config.toml
n_layer = 9
d_model = 224
n_head = 5
n_kv_head = 5
head_dim = 64
d_mlp = 896
vocab_size = 8192
activation = "gelu"
norm = "layernorm"
norm_place = "pre"
norm_eps = 1e-05
positions = "learned"
qk_norm = false
attn_scale = 0.125
bias = "none"
tie_embeddings = true
parallel_block = false
init = "normal"
init_std_qkv = 0.0176
init_std_o = 0.00415
init_std_up = 0.0176
init_std_down = 0.00415
optimizer = "muon"
lr = 0.0015
lr_mult_qkv = 0.4
beta1 = 0.9
lr_head = 0.00474
grad_clip = 1.0
warmup_steps = 200
schedule = "wsd"
decay_fraction = 1.0
decay_shape = "linear"
final_lr_fraction = 0.0
batch_tokens = 32768
seq_len = 512
doc_mask = true
train_tokens = 165500000
steps = 5051
dataset = "wikipedia_en"
Each number is 128 + 32 x the weight over its row's rms, rounded and kept within 0 to 255. Layers, rows and columns count from 0. Numbers have three digits each. The size before them is the row's rms in percent of the matrix's.

# up: layer 6 MLP up, 896x224, rms 0.0383, rows 327-506, columns 96-127
# down: layer 6 MLP down (transposed), 896x224, rms 0.035, rows 327-506, columns 96-127
up327 108:085116097135102101116124124105142128155155129127142051096153118102191073159106133157140090123109
down327 123:171133105158112163162106105132138102128095166106122112153167147180166139122114118183125141096119
up328 097:154113128123158074103127200157102092114159126129149104064165162133124151103137176128146158154154
down328 094:151157142068116172150113106085156132153211062136138082118133134176105124100100078096169128104113
up329 079:118185099061150133109152129095097158168111099164155101126150134106130102184145160142117148138159
down329 070:143147127151092132135180125147072144120154109077095155126101167130155158097191126193108166111115
up330 133:160117230116136029128099131123143100119100129143122133120130127131157174129119099068154134118156
down330 141:147116129151174116111129124137156080165165201060107108186110109149136152143112148102133055133113
up331 108:115103122100113200054186161085088199132162147172132134128150133081174154115137150150081140109150
down331 109:128121151130162128111100067126164102136174165119151179107076121089117103116117181099176139156097
up332 089:060167060115081174111193088080166156184136106094064119176144150096159159089117106117133161148113
down332 083:158097160104185164128119145157144109089088111164091103105117081160151088176152155107115088060163
up333 077:141115139084149125182156168087110099121101077105151139154116138086119111155116115130102158183096
down333 069:096109125149138130143078107190116149155188158107096158195113143135121142076076133123142135151060
up334 128:095153126100151098108075193130089172202152112071131068133180067108096131142119158093127164068166
down334 127:118120150162140111179134093104116089118091081085149119136142148124097140090130122162132109201076
up335 096:132158095157109116121072088188191157085103156112133115142166118117134191146156187139108107149101
down335 093:136179128175138127153146098118062147126138131131135144145151130095160067125177099146138117183166
up336 121:106132135080148172123106140199147122119080129111165065156109145142168138118131155111097117141075
down336 134:093141149088100162136171088112189118124122134169094096071132061058171139083148163171101063147112
up337 063:184062132132047134113085083128120134171123080111075124104139094154130109143137103148122099153124
down337 062:143097145119189106126092190098125095108165138128109149107175135109164123098137111168104152111157
up338 099:136115108119144147089076073168113106117092142142151055174141139073146122153120149130115105121146
down338 093:174167182173120108110146111071118176198159076110116164141148075121166142101186179111169094118130
up339 103:104127142176151114163156133140144182177129110120108121127146092118195177132131116149134106132159
down339 100:091140122136076105078115076145115159080156125106051126154121104177116141093161145129159148145086
up340 106:115139121171126109162103118193126106185164158113161129170131168136105126154118148106080117127104
down340 107:136089120146097176168150113132178133085129105164090134097057117178131105088160127174122099147092
up341 105:105160154170193087097127162093127142101125117116136131142163090095124100139114112122166174106170
down341 108:132081082124081139141128071106147133081117143173108158152100083160147110149076043147149163119109
up342 124:082095108134121123203143121113146149133129126180100130206134118116170130093091146129097147139079
down342 121:125139203092106151115103122106128077106156148152098032083120165113135154131105128157120109072100
up343 097:078131148128135147080114114160118057164136126137123150155087111111178141104173149149123148097072
down343 100:110137154226158180094158135102140092120104107109122101120115152074132108156157105163104116127140
up344 115:167062154125155115183112133157165143137147115131198103120186147077110112140142165131151132111148
down344 125:109114134103102142167117095085121123155122180086151043157093143172158148181123163105091103118124
up345 099:097092150109123199154139167174083149112081131149150128116081107076042117139081159176089155087135
down345 104:135103192118093135159200123114109115109150106130126143127123140132132141104157152207110124118143
up346 094:101085132128114153150173160130166140119169106168134182101077057134118083142052102126127116181170
down346 086:097108114084160185091054117144129108152145116206136175121131126100152209146082142133141137107124
up347 115:134120100078168149116143082152061176101160200166121084138150168172102059115150179087101136094104
down347 110:096151160179129160167149182139158130125163105151131052157197120146087090150141119075113088156089
up348 093:116148140100140100155095182084068152105205159120128088142086168110115136134162102111133178137132
down348 100:103192119155136100133150146087096073182132131120140158079123105135104173128107125112137100151108
up349 102:076114068107107103112050159155123158164150094116154082097155094132111149099106155108173142110157
down349 106:144160171121159095100144162149144120067128146139109143101064096083125122177206168103134141101123
up350 074:130127161106063175136158067119107121095129140103141126135106163183112149161140097135076182126135
down350 073:150164137093136174168094171175091152136113095162138192169135085100116127168111133178116068143111
up351 131:068136139130170162133077095158138129135139185065134152114139145136154106154170115106110128144129
down351 125:097101125188096174192125112119130107118098113145181083121122144119104100131131141147088104116154
up352 085:114138048149085125140162131112064107157100148148102124146166117110158109129077191141121050091175
down352 084:139121108137170094135117143109144146070115174135090148090093073132162077125118082114143126085107
up353 108:126040153138098164135166161129177131155111070100140149102188093136164149088144134143112071078138
down353 109:107184152142189170122157136075108096139150107085152095096178135100113172144101095121082117082128
up354 095:066101168118085143076182148131186071143133092108171107165139038105101112145112132131098082168148
down354 087:132149160085138189116077176111158144090098144175083139161140150174145171082129078187131159110120
up355 108:094131171102186179102116152138092121138024148104162136104162161110122163183110112111132129139111
down355 107:147190093160113108223111108091186128121130018151063079098103204113165145138146153148140140124135
up356 071:092121142108129111092122123011106130183140124083113122129155101147093197156075083148119157116112
down356 069:112147127112097178144118127176144171092158160158142129130129156141129154048178077160151161084140
up357 092:146171130155105151111120151128151081139144137101082086106128124102129087179131094139154161106107
down357 087:118143113163143167106165078134133118137161126144120113131123056181112143116077132151142122148119
up358 088:162141137115133139116132115135134115125104128196138172151159090141119165165124127127092133135134
down358 084:086111124100149046098123148126108119153140165208117105134082136163178152087132153172139148153106
up359 092:124123177146124130184102134127110155163117121181143157133071123145080118107081124126133089110107
down359 092:165151161190144115098109127146123205062115093136077155154132159128196099176150096181092163118142
up360 104:119103048131099094105115096118110164101133164117074106145120144150140129173101163158232187170175
down360 111:133063108079103118132129145131093142152163150165171088107115157109111124138114147052082135108140
up361 119:149137183137076118138129134147172042145125134050153086098129165090141138104110086081169139132188
down361 122:153160115166111120144104113062118128098114106078112144134128116174105057118133141209128140155096
up362 074:118154123129115137180119069135160112083120076134082122103112132129200145114118159118117104153134
down362 073:146175102162135037122127125119112125173137089089161092086133151121153121122149204133101183107107
up363 122:195114117122113094071088158162157137151097134129110164158105200098113119114113159200111096150090
down363 120:110131163077124152148076177155149101170153104083181137125135150120123151152114145070142121129119
up364 109:127105136140072138123092052122181115145131113114129202088077146138118109087101088105092062170149
down364 112:141186132119154140148116208140125133112123185095142134126121155131104119099165084154130179138129
up365 092:098157138144176091095124148100125113128153117077141111128222123052189090117167132066108145140126
down365 092:129109115150103128150125109126131188087110164096104154112088117188158134119083109161118184168106
up366 051:086175091204069120131114188142171115101115109115101163158167129105185078105103129149081142199103
down366 051:123135186180176159086134140073081159100111085127113093138123046134133188130097108110205116138121
up367 097:105117164126124175135138107143080097136151184168193114118179121148107196136136122144116149070109
down367 101:090115151139167098113162122124123093068095146097109130139131106104129126167129170140108105144140
up368 095:142139115119098174149200109140173169175109142166074126141153137113172132145115121171116095135114
down368 094:140193136198121135107077173057128218134119066106183144134142134110158121143141127081143127113149
up369 088:157111092163128086107179152116128153097163146083127125173089159167167128167090103080146142183130
down369 085:165189127119130116067112176151124115217138159109128166112199136106146154095133104155150182057130
up370 067:112150140158087078161128165137190122094151153127087109145083158069108100136137137107139128129090
down370 067:168122164138130110080160126104119113151127123183185088140125125182131125124132156101182133141188
up371 118:143071077116108117145145098148096140124155179154144088176140099135089088166120138168146151115104
down371 132:054147131083088139128157152109217170112089103119179174144100190069158165145112115137141114174128
up372 112:132129135106196095164088156209187149145157163127175156118145143109110105126160155054155132140130
down372 125:162087154164118143141146091135155089148089111114135096122107176139125141101096168086134120123124
up373 118:082068156117126157112165105111135100112158144162081141151125100163115139131083076145179156183117
down373 121:145145100117118164114116114106089176129146083116194085157170059115152079132143086114088158141135
up374 051:095145109167080211185124112140163101129136088120113112123089066097187143156134147174187117210166
down374 052:152105168101146091025130106146118106091134149132148134131137199112163117100115139121078150123140
up375 106:104148164115171123126123078125118126094132230103122136150146114109114048119156117162139128131176
down375 103:092110125068106108125093110092122159050117141132089126115100119153126139118161180111135116149124
up376 126:093107143183087120097148161130096115142139138116146153109135145091154061110136135117107083116144
down376 109:099111093117146135116115177087169149095127087066159138141188112069073115104157085142112054133131
up377 127:139087191130143130159098174140122119131130155155143143117162116066132168134167145112164128142148
down377 145:136097162149151081114114111107150057086126079100140119147070090120152152130145103168138094119166
up378 053:159127124150133147105123187105132117118173129098130064108168220084143081142111133093086145104111
down378 056:107144088111129095147113072114137138114093136116095140067187075116162094112173095164176126124202
up379 108:160095122109101085127112165112142103163056137156121175135180055171120189146111158175135119157116
down379 097:168200156194154090144137118085196163179140182136133167094126104095140147101074122153090122124123
up380 115:127094163138086085174130158169103111147119128110149151214147182092136116130155103139093097187079
down380 110:118049170127098155113146153146074096082130058126086095071153142173113102167118109166109092150184
up381 112:114106158156136150134114165164100098143128172113147068061197151114113162124109107068115122181102
down381 106:147147188164096135172100094130115151151111129119124125151105109130177116132149139168114172161160
up382 087:063146154135154164119121125132114124142118135128124050115141170104133109102119103124092151141126
down382 087:171136127123107123120171179124137105166088083137126150097149093192125123108158107100156076089125
up383 062:085164104101117111166169144125204103098127075132119082148169122143062059146148118096105165120154
down383 057:180179107098194119092101117138103146154127132170117121146104114058134115088115169160091137102121
up384 113:150169150139155148042095125175118149114127118122135092081156136069110097172163140186124182101120
down384 110:144109148105113144144149107129140097088063091110102173156151146145133150115142221121093128146167
up385 123:113155118061149130172101142084125122128132154114151093114152204143098094163097149062098140129150
down385 136:157064112144173066128143079119128153129138117094203169102211104130108138114135127097192066101186
up386 077:100090105142112155089100097128068113104156134121114106194094093146155164133208154154099184056122
down386 075:196167094167110149182178111102152141196116156100127153059111210111130128065111153156147104176157
up387 114:105156137169139109139130170187117125104085129163133101149136096107109162158123147220172182112142
down387 124:133131132162103101104159117112123166069172119126193120157144128103180151105095076109128138160140
up388 089:124133213037108123195155118165083096122176142099113118130111104088179087117118145162151131094136
down388 088:102124096139156058170124145098122170124078121080160105111131150100157116086215156132124129161148
up389 105:115111103090113096101075077118193111169144087107105087150166070113088119158093137122099140136158
down389 100:149119115140177081154127160126232097064157137161108160086099186072151212123173125151179158116134
up390 098:093143113121116112109148138150097160123113145135170144138148080100158128135175151150108155103120
down390 099:169170113116097066078111078159096179107152108131044094111113083117133146083165137181085160162098
up391 089:164117142119061052123131161157155099069170175143097101151126136104176181120140176127134166130139
down391 085:097088104104149120144172203125137128118170103131119178140144121121137125114099141118192163071153
up392 111:075165102131151118141116108188084138137192177113136148121128114133116177088096104147138113159151
down392 108:089104127165148134126169127105073174135135103118103117141122091113110118133109093116140145097146
up393 050:130070195116101112114111065058092163114100168133120109127108081188134169151115118167116143153149
down393 051:131167125129142117122123171188204087134158112132081155121185164148076164092106135090178135167111
up394 072:075177144085113098105142130109103068195082170088163125136090154140122090135122096120088129107184
down394 070:183084123106132114152098162204141131058117127132169170092116124156136173162151099180169123097094
up395 116:113088166138104161128133134186198125142120128184119097142149166126154115139122089198185126115087
down395 114:134076190101163110110168161092145074049167109104099121170103096143208103151139120090122127143144
up396 102:123119125168131134116135172108112158159175113101168107078159122136183085090133148157079153137063
down396 104:160165105127077124140124156093167090092112162119098126110132145167156107102088144146125106123158
up397 095:150070107157124119168174133177109142146153125153178082112106130123095115119140040099137092131149
down397 096:146143130134110162129153108131090191130169093085117157152108111173153098124138084107180100107085
up398 111:127125110064187115065126129076102127137126048183087048101164168072095173181105056124110136128132
down398 115:088136143159148109093086115095085150098140121160120153134089121179122132105105079184169108127164
up399 090:122104152106129166200170142143046150112137133125138154126098130128160124101119139151112181163100
down399 087:174097119190114136204084107173169115169099114158075152130135134143131121106138101095176121096136
up400 076:163145108138151103093089131132084107140025154091170131161107077061175194176119175088141132147136
down400 074:095104109097138099143123139169149120116136152142082174121136086091101117134127098142134105139064
up401 114:130082071093179083093136096145126144143084167138162089131081093191198144135099165147116108115086
down401 118:120152159122135045143144127115168119117152166130137125147166136162172095169155155128114060089158
up402 071:141116071167126131108126069161089121145068091130135083179127153079115100144068075150165138138158
down402 069:097114153192091145090144189070114122150126179149172145152121109239123086150190122104177111082101
up403 129:174095161180121153131088139153080116169147150126165044155169111114113136150129109100102165127145
down403 112:066111084098078118116135112060147159147160139164106169127127149109050109188136172147100144114175
up404 120:152144136073143121159071102226116102089102141145080122083136156086112154118103093133121124124119
down404 111:137124112098150113130182219138114166119134106101157108083161060108139147126117179113141145118131
up405 109:124138129087125084139166086098170186175138152135125153156171084130170116132111110062116130110151
down405 110:127113112112141116056156198165125097083159145124121140151120126163096155065093082092134117157098
up406 102:147131139135142104108138107105178155155144178152192139093135121169148084121159157126118180083107
down406 096:125138079119083124090129136173061123113135093132116152167064096095132171149098104094178145179114
up407 100:103113116117142150160139169167143174099123113120194177136127164119157102193141147103133103051127
down407 094:111144140090154148117088082039073135088135113105122131141129097151104112053108127121148111161125
up408 100:133069118120089104141104141117161153141151145106154170119142085144183168167095154124091094129117
down408 104:137124043148108119181190124110116126188162182165124116186072113144153135084149142107113123145104
up409 113:159126130132224120137184118094093127155145112056171094117168107137127068173123124119130144143123
down409 108:077187123115144134158138128134127152102162132124143126138145108054159109099114205156105122145120
up410 100:141179129149158074132159110152205146138107121112172094172145129125115105111145135131200182141142
down410 097:156197183116085115130131129093120083126092115146111212125103092084078103111103134132135115122126
up411 104:123085078027117124181160166102123206125139165086103191080106143197126148150186108093153167071138
down411 102:128184158106182210138100147131152106156180165131100103130101240135140079139128086187164084165087
up412 100:135114144130175157137165164099105113133090096083165143150143117078142130167177133131150165146161
down412 094:132110087146184107073090129134105147126168199133089158103151082193134143103123149099131145113079
up413 101:124159131092113144118143109143107096125156133140117131149124160127125135110065081123149162134112
down413 098:093097151147148109110160179115125145103089150097169102170093136108141157130146130079128066123118
up414 103:088100102104098092135083150147145155118150137148094088143129147111112151167048124206124062134087
down414 105:115139126129177153103141122150138123164113128164120086122046160141154148122117122162071058070117
up415 086:179118102104093096160125114096175100137117157098099145178110125102116181117073117184104148137139
down415 083:125150097117115182105113163139087141121134124126136073103133079108167120088145162128097156100132
up416 099:103074118127085160158139164168166160144131152143182117134112098118196190170087060116057119088170
down416 100:156149139056158154152123079126106131111217084130077177112117116080120118104208145156126133152133
up417 077:070133148080186113195071139183130151170109126104150114048122119149128116138122131128104123133180
down417 079:124148155162181150152155110103135092033125125088135136194139104185128125138148114124125133071114
up418 063:120122175121121121172154120105148096071109141109136157086137103125140111063143103069071091102144
down418 063:144152114090116144081178063149145132164156142134073146134112141157107120108076094107113163170127
up419 094:088119113109096072166169111124158116087132186117192179177134151105168136164103160146138116179111
down419 091:134111103107087089198167114149143084144182163117156096112198117057165161086122148149087115161143
up420 112:113126143051142094138182134119106192124160169125147082130139127109147132096056142117167159074095
down420 114:114130127106102140116109137098113103110146130180144145083149164185136180175106154167147142153173
up421 101:095146117133168172127179174130136174156189108112146081161092114140089124141139150153107152166119
down421 098:144172162105121127119065106121119102162149148120138204118123181136161124100140139097159161079176
up422 137:130121177125159134100114060138175160163121092150163180123145130132146117053059116107119087141200
down422 125:176174136106135105116111175180104160120144119115154122195132156083089159097100150108093164034135
up423 128:079159122085161172167121125141100156058091086122135118185117150114119124099160187124113194119188
down423 118:178127133129131162113091117163128134153209076088171176079143118139110122135108129166101185208071
up424 090:129083188146090177144109176112182119111112099097119119107126130115143104102141104083128110170139
down424 090:097144165108151167116136147106111131101142167132095151125165124163130162144113080184109141085124
up425 086:103175174113096124167093111075055139138126139099103118119152103173061068118103087102120121177155
down425 085:116146113104140088167122139156075148113113080133085094152201088104133133099130184092150150219127
up426 111:083125129075158021170193080121111118094143193163087088111080126147104107171122162104194153129160
down426 115:150157078229073139085157166138124088101103163095168121153113118132146117186141136139125110130214
up427 071:121060147150199118130130135103129175084077124135146092116075137095135131143119183145059112114049
down427 067:113129101146123111136121130149101113155139184094206150140197103124132119159156064168180143119184
up428 101:087073100099171143138182207181169099136138111138134136109168123081124130162175174140087122160130
down428 102:130096092130140072101111105107133152079083158112172090100115177163065127156083172148045172053162
up429 121:135139072120063140098107151197199103141078133126167124114161168141082139129116160107072136102196
down429 119:132106104212167122179110145128128122126178124140156129116086137107133127159127043116174113114190
up430 089:099127142113166081169181198121077130097125200161080115165177183125143101099178155135096164111133
down430 090:198107134173117124082102129171155168149123079121143132091096136120148134076107149160118147107119
up431 100:180117134095147123102142107135084165116089098118127179120108132094056150141118131164115145109153
down431 103:110122143052101159100130156115160191111093109168109115139153135143149177182141103111118103150103
up432 106:154128103135106167136093112121104155176113159088124018099088092093139135132142137118113117131065
down432 110:125047148119172101132134122064174151090126140129162154128096191216188103153100148172107133094149
up433 101:112135115141079144175178102165096187096148105117168036088082107074094138159104145133171161075108
down433 100:156162150134118175084156156133134086078134121142134069153149198095079146070154092124099170120069
up434 084:078114123091186129134098150056130095098130129145131122128104045109120132108102126143152104154134
down434 089:142130149131048119069090140149110188156165139098113154090174173148094183140121185085113133123132
up435 102:148083153086152094154153116088125121183161159123143126112134083142102131118110143109162095112135
down435 094:155132131143141156091098120111138049074152167124145085131108179165093087162114110197152142091135
up436 064:121139166105157111153118121114143170147152138120116097097166133100152180151160133073087170090113
down436 064:179064116109103210154093076115136152142113097155067131127141160110092091112092113132129082142157
up437 090:120053144087183142197126123156168090138148123152079108132149109190145151142166099144079112118169
down437 092:126135121109153121102180088128134137148094166112128144081156194117098152033108168099109110146101
up438 106:123121090173134105171130128100087094132113151099096123103099101050130100098117153123100153133102
down438 113:107102195156152072115133097137184163066064097130097132127087134157123135078115111121171135168124
up439 121:124126147072132105191124098088143092136117116092074132100143212173173099096095092119129133164132
down439 119:186110105111105091112065141188148127133095141181137121092111158195181129129090114122081077158145
up440 083:113076116189145104083137169134118131163147151113164087102172073133138131068092150088122091085158
down440 086:091179097149162167139166144084123093092088137144116165099094142112112090135182062125101114151173
up441 090:103123167119106076066070144148157145153086138115126095111168048144143130108095126109045135104130
down441 091:083126135144192111204092120150109180059113120125110117138143119118111084137111139148140099206073
up442 109:189073097141136075129084107187148148129092151161110136075091116098109157134185124116121173131101
down442 102:142145135108106120140155108160114115153120181056133160160081146090166176141134123084153166165146
up443 102:175104105097153185120133098138113170153133144064119131167152094162149131098134093125114143137109
down443 104:128123181080206168142031115134094118174187183107109116123116081094103133153135115142196132079164
up444 104:102203128042094148153204066138115152125095115152129083131161099154165145100104167121164115144166
down444 104:141127182128164118133144178068136162165194164161119132187105090107145148112110108079135120110111
up445 108:127116145147124134101088092138082145101125153147177090139104154111108115156082140170157149096088
down445 111:136083186158174127147128121122153116158130129146116096103129141214127157087143089069090209115173
up446 097:160088110128134102127077078175098047136151127124125133080152125111157112160092146142127164173139
down446 096:212112120104120127137159110073132132119138122169100078166115170158108090146137170100137109098143
up447 065:097101142129135139166134103113137200106135157148145107128166110099072142101104093107110127134135
down447 060:103131133141127083107090140139163072184164089140125126124081163188137181144136119125124118104113
up448 095:094119117168101081106088129137197084144180154154125123141108157158152151186116105101180139084125
down448 093:132093088093143162150140174080155133122143135132124084089207111153177105081093111132118109114153
up449 106:164132153108159146146145097128135120131103082080185121099114132115129150128145094148114105079149
down449 117:167120130161142100115136090201156133142168084133125157077140095157106123108101075127117156162135
up450 113:152098057112025122188123158156132109090117105141099141128120095130155113125094100170097130188113
down450 107:169139162124137134133106187187166128116157113118080106119071172131142083184169036103111057125150
up451 065:093166132102126109127099146129135167102088129097131102096182102112127150166125109112161125172128
down451 065:109170167088144142114121125142116044126119109090136083162127129167168128113193126069175124145174
up452 091:105110147128116103146168135134134096127123148154126119121097130158163183170141118148151143176170
down452 094:113139194121100122133150144157139125131062048114149164089137159133129118122169145130125082162145
up453 054:130147153128157159197080141167113148121179064140071136114137110089132153153118110156158100190121
down453 051:133142116167108103101097128119105138106082169089161094084072155177088134115152174070069163163140
up454 119:102154105101134093149186145184180142188099153100154137093162094111154098154105143168124170183101
down454 136:140173121099087104191162120106146135106149110097163157093159053107144133082097122178162112141165
up455 096:100122089169108046170156178143140122121086107163165148088143151102133124079160131165135104072167
down455 091:109158145126134129110144082065134104209116107158092193140161145149078105103134116113136177067094
up456 113:125166116144085140112078098148077107070149111144145134145162138123163126176101072153094192180112
down456 119:119106104067153127099154169115153107126104131111110120110131149081103140133105149110120115112120
up457 055:153119148158143114091096155107103217145180100123108099136137079090142147133104122151110122092100
down457 054:123149122107111122143121146102111104105137171119116128155171194156128137106104154133180146161087
up458 106:096107161141116178145096162153064124081077151116109100097184080092129079091148179087140118171174
down458 106:185124112166146119100136071119097127145136137079123159195140131159137113155129119096100167121144
up459 100:111063108137104127137104164159136134098094120107102088142135121097191055164116138157159096170130
down459 105:153122113190142139127158076034133155114090104178138139139111136125165140102100144101150103161166
up460 111:098132144133112151130136178147129127066118138163131109112083194109152078164160046125117179093103
down460 120:129071138137104132111129167115122105200106125121186105122147147185095081174116082138126142209119
up461 079:111101112111124173137149107157112193116128081103162115122151083100098062077124104057098083081106
down461 081:149092153154138127135129113086160076098110168102075091131138128089132168144096103142119168145135
up462 082:126094099111089204182076147174175103122137124087155131081139096100195122153124169142102120142139
down462 081:125188115135175072174135135056129129085157109115146070141150163148150063136125165086141103132123
up463 106:166142110142158103109140120094243137139075112149118109114183145116083123152167099116102116064110
down463 108:078087099092080140151108176154119121071111114120148169185074134147113139117149075124151135180100
up464 115:142144115106100156148158106142094101126099149106143096138066115114138095104070073196130122143205
down464 116:128098141153143064189165160068121180165145036087164135136147064120128088153108069084119107122158
up465 106:133118086133077122105139131138101100164125091137117117138125145078159145090100164148101125102179
down465 106:102126134208218113102155125135155074143172129173105148138124090122116121157161121162149107136090
up466 090:109146167127104100120168133157162156121105120134121114121167159037116056066099131144147105110121
down466 085:172077137114103175107132110123158109148162132112134125173113124140101082053087091082108111087115
up467 106:137080157123128166186079054101134142103139158128144061153081178129086116115123078154145095149153
down467 114:116084095133147100095138079153134087096182073073095099120177149156091094153118143113094133115111
up468 092:089161160112036142172137112167133186088182149144115131135158140126137112152123079146093160157146
down468 085:153133070113151109153143151151142134170100107131149109132152127131178105137157142080121152090168
up469 092:120152117136116139176203196137166090099101164131099132112139139164099088123116095150134120103160
down469 091:172186141150178200166118084153167142080112106163070127163093079132065090148218150121151128193121
up470 113:148161110087083147109126126108132152156053166068221117137143129117134112169101139099136136100102
down470 111:128155130100147120141111154098112135106124146081099179189059123079164078131073151126088120112141
up471 099:099085198131151128091051139120153109122072184129106109093130140121166176112143090060146127155093
down471 104:078088121129102122134118169186144161142150114107090134108094100124133136135133088103204144110108
up472 097:059099090121146164118156099139163133127145090133159172110110170106103154146132150147117179124066
down472 096:183125081080042161093092134140129186136065123060104137095088096092189102135161170098143139134139
up473 064:166119144056099139197134143164164122122168096117141111086122144061104121088106077126118086156124
down473 065:133126143140164129089167171077126131103164162167136112183133130114138150094132109136124174132150
up474 114:174112132150192097139169071103143144166083079129132102159135156067120107177139180158154108127122
down474 113:170094108116138146121144147084101090115112144100146182119151083133180108135112094089100122103138
up475 128:140140134111044109121159134136145111120108085098093142106160117126123115153155153110186101158145
down475 128:175111073155127059089152148116106131086147166138143126151093177159149177070132074129164061109164
up476 090:105151161061105111137133139156170174113167139161127111057107139169141134164077161199140063153104
down476 090:066125104091163122089215117122121131057114090090142147189153129134077090136101123095137115140150
up477 092:097120098134122094163106117131132156119110110143182115110174114109136129126208155125111143137145
down477 091:137120111126098133072072160150107160094164156133060093165128098090122138106102140162129133137111
up478 081:089131152100070080095180126141108147137117105121180076062115075144146068118093067138135116102065
down478 078:163085095138150141102164109123112172120153114108125118104216167102136118112150178154159158170148
up479 088:162139147125089167132128164159073178086089102144141106119103155121140117184061069126141145168149
down479 086:172154128116168153146164095063101168149147150135110153114129154134098148064178160072133112105134
up480 095:148093141092083129122128119140168174200165116189101084155098114123132106113106159111131153095123
down480 098:138143126093118153182109158168137120109119138144065167139129197102088132119097134144136157122141
up481 105:122139149106150095134226165100124137193067159150105126139059111106120174106154127105139135127115
down481 095:139181058095129163121117116114133085105167070154067171085180199111125136154131118119131158081084
up482 097:112136157144179134146131121147112113152115111151104155120159142100150110119166094141118118138138
down482 089:204115169166152193118085095095134159182092154156113092148093150179094138126132162095140097054130
up483 084:125179150078093105115185132171145115169136181051128125126139062077135106129139136099109154102156
down483 080:127170116145127141106120101125111068150148130100090135160080124115101116142123171156141129159061
up484 093:135106157122113138067122080160102188116114134109153053139142144125086159110144087121042189086137
down484 089:110113147098118109106188137160117104086129114156165148140109174088072072165158131109081052121152
up485 093:062143139162116093151159140143107144128094114114162088218122037132147099154145123147114135118127
down485 089:134142166088168123129117131066124152166141177176112143102132165126102177099131116155123148120041
up486 072:162112116165089133123128134150125143102096134147106145170156141112134209107074168154119157102191
down486 072:137174133103100096125116136135130115114162064130128148159130100099134101157126138150134120195096
up487 107:147146179154159152095115139188109163172090119136173074152099117117131148134139080110174120122090
down487 110:094107130132076136198111150119149105106121129083146095068186140132166116132058086137121122193100
up488 109:079135153104071133111141157106110090028162136152074185114156093165125130090124136142150139136176
down488 114:098149085104161126090082176152118078186057111122120134120137139162175153119131136141158156114127
up489 115:098124176156099119151121077204086131161082126110200075125075153134180145164153159146112084107148
down489 121:012145077108136166167118148121148112184123128136162121109082144134061100116121122093154151171109
up490 077:107174168090115158082116125086153086168188132123072183128170109145090164134118108120085107139096
down490 077:119139093131177147170141123177059117138077170144171129129129145124133077107185162128134097136188
up491 100:115111161161115151144070147121083120150125098074139211143099084101169083153091118112150185208111
down491 098:122160106147169110146131153119150094136173121084095062118117139204171101128109059088177128118149
up492 117:145080167164144132143109101165114149167154206128110077153051107135155101157092103102129141151192
down492 117:033088155111093097122086129177102133133103124104125143178107102185144130148046174114117109158105
up493 082:123136100102109176250125182159167132120174150162142141117106142115143082099104183181094083113061
down493 080:112204165092220161140174148141193165147097131136166107179124087126097107128154074118101157095151
up494 078:094104140141143188109131129169116113129100101142058113125112100109124137115135141100113186118160
down494 080:120109152122095148126129142081145118144098135111125146125140140142130121050146136118115066154119
up495 070:131111156056102166140134106138135170136156107115112084090150081147066165150171159150121131158095
down495 072:138131098124120150126139115144115101162120175126132127190163178136115151170160128112114087125115
up496 112:086130138158166090182123154154164118121101112135090130098152147082124161163139126157092165104173
down496 125:051176100096117137121123092121121144140107119158148081106159145105186133141096160086112041155117
up497 120:095150094136183119128156069097061131135111115155103085136145143059128179099133155095104144172086
down497 126:154080083108088169102165129106123126146159103062167140167142140165137150091119137126176169093083
up498 070:113132165108126095137110135098170112126076129051103211140118048107136111132148146129182104127140
down498 068:091123117112135118138122145165094163173186145089111139131157148120098117073093116153128198099124
up499 092:067125123108155138160088097134028161126136150113139158115171177117109066112159132143134104137135
down499 093:193194164191119163120145106156175144148116127164124117131133099122120116128155118139113088132112
up500 077:147123120177091097143158161129179118151114203169163174135143156115174124183111115081126127093081
down500 076:117145160123167202127099089062136095158088111142147120086139112189196114124122146146107168145157
up501 108:110131122094122141118084104135075125166092120091086087074105101173149112108171131171192133102122
down501 106:114164100079120193152121155134162133167192108146193098088127066145114139124141100154090090137112
up502 088:119138144147185185138113153150188155120123125074102101057108130154146104133117067128136148124106
down502 091:173181086122103162107129098156168117110121127095126113141164131152127132119084148125141141135149
up503 085:144187103148099158115180131135166114095159076122059126210175117143102170131132120090067116149159
down503 088:167121175136141105079091176135147137096127189187155120091055080139132132083078129106133154189082
up504 093:085102126131177094170108131107125081161079087133147105148124140177108073088099127191133120065126
down504 092:121160118181125155190144096154106088100115074137155095096180172176097166155106116169104125136131
up505 096:158141078182081067111121137113176090141100154053158114165112142143101201136094136131122126070104
down505 096:091164185152080102130161147144151147120115110110121140130115146097117143114095091135155135156134
up506 102:136103125105164100149153146192090213126107107135175085128093164122106158081078148149141099114128
down506 094:157123117121052143124109138132131190137135189182078155135146152119158185163190142108175130142126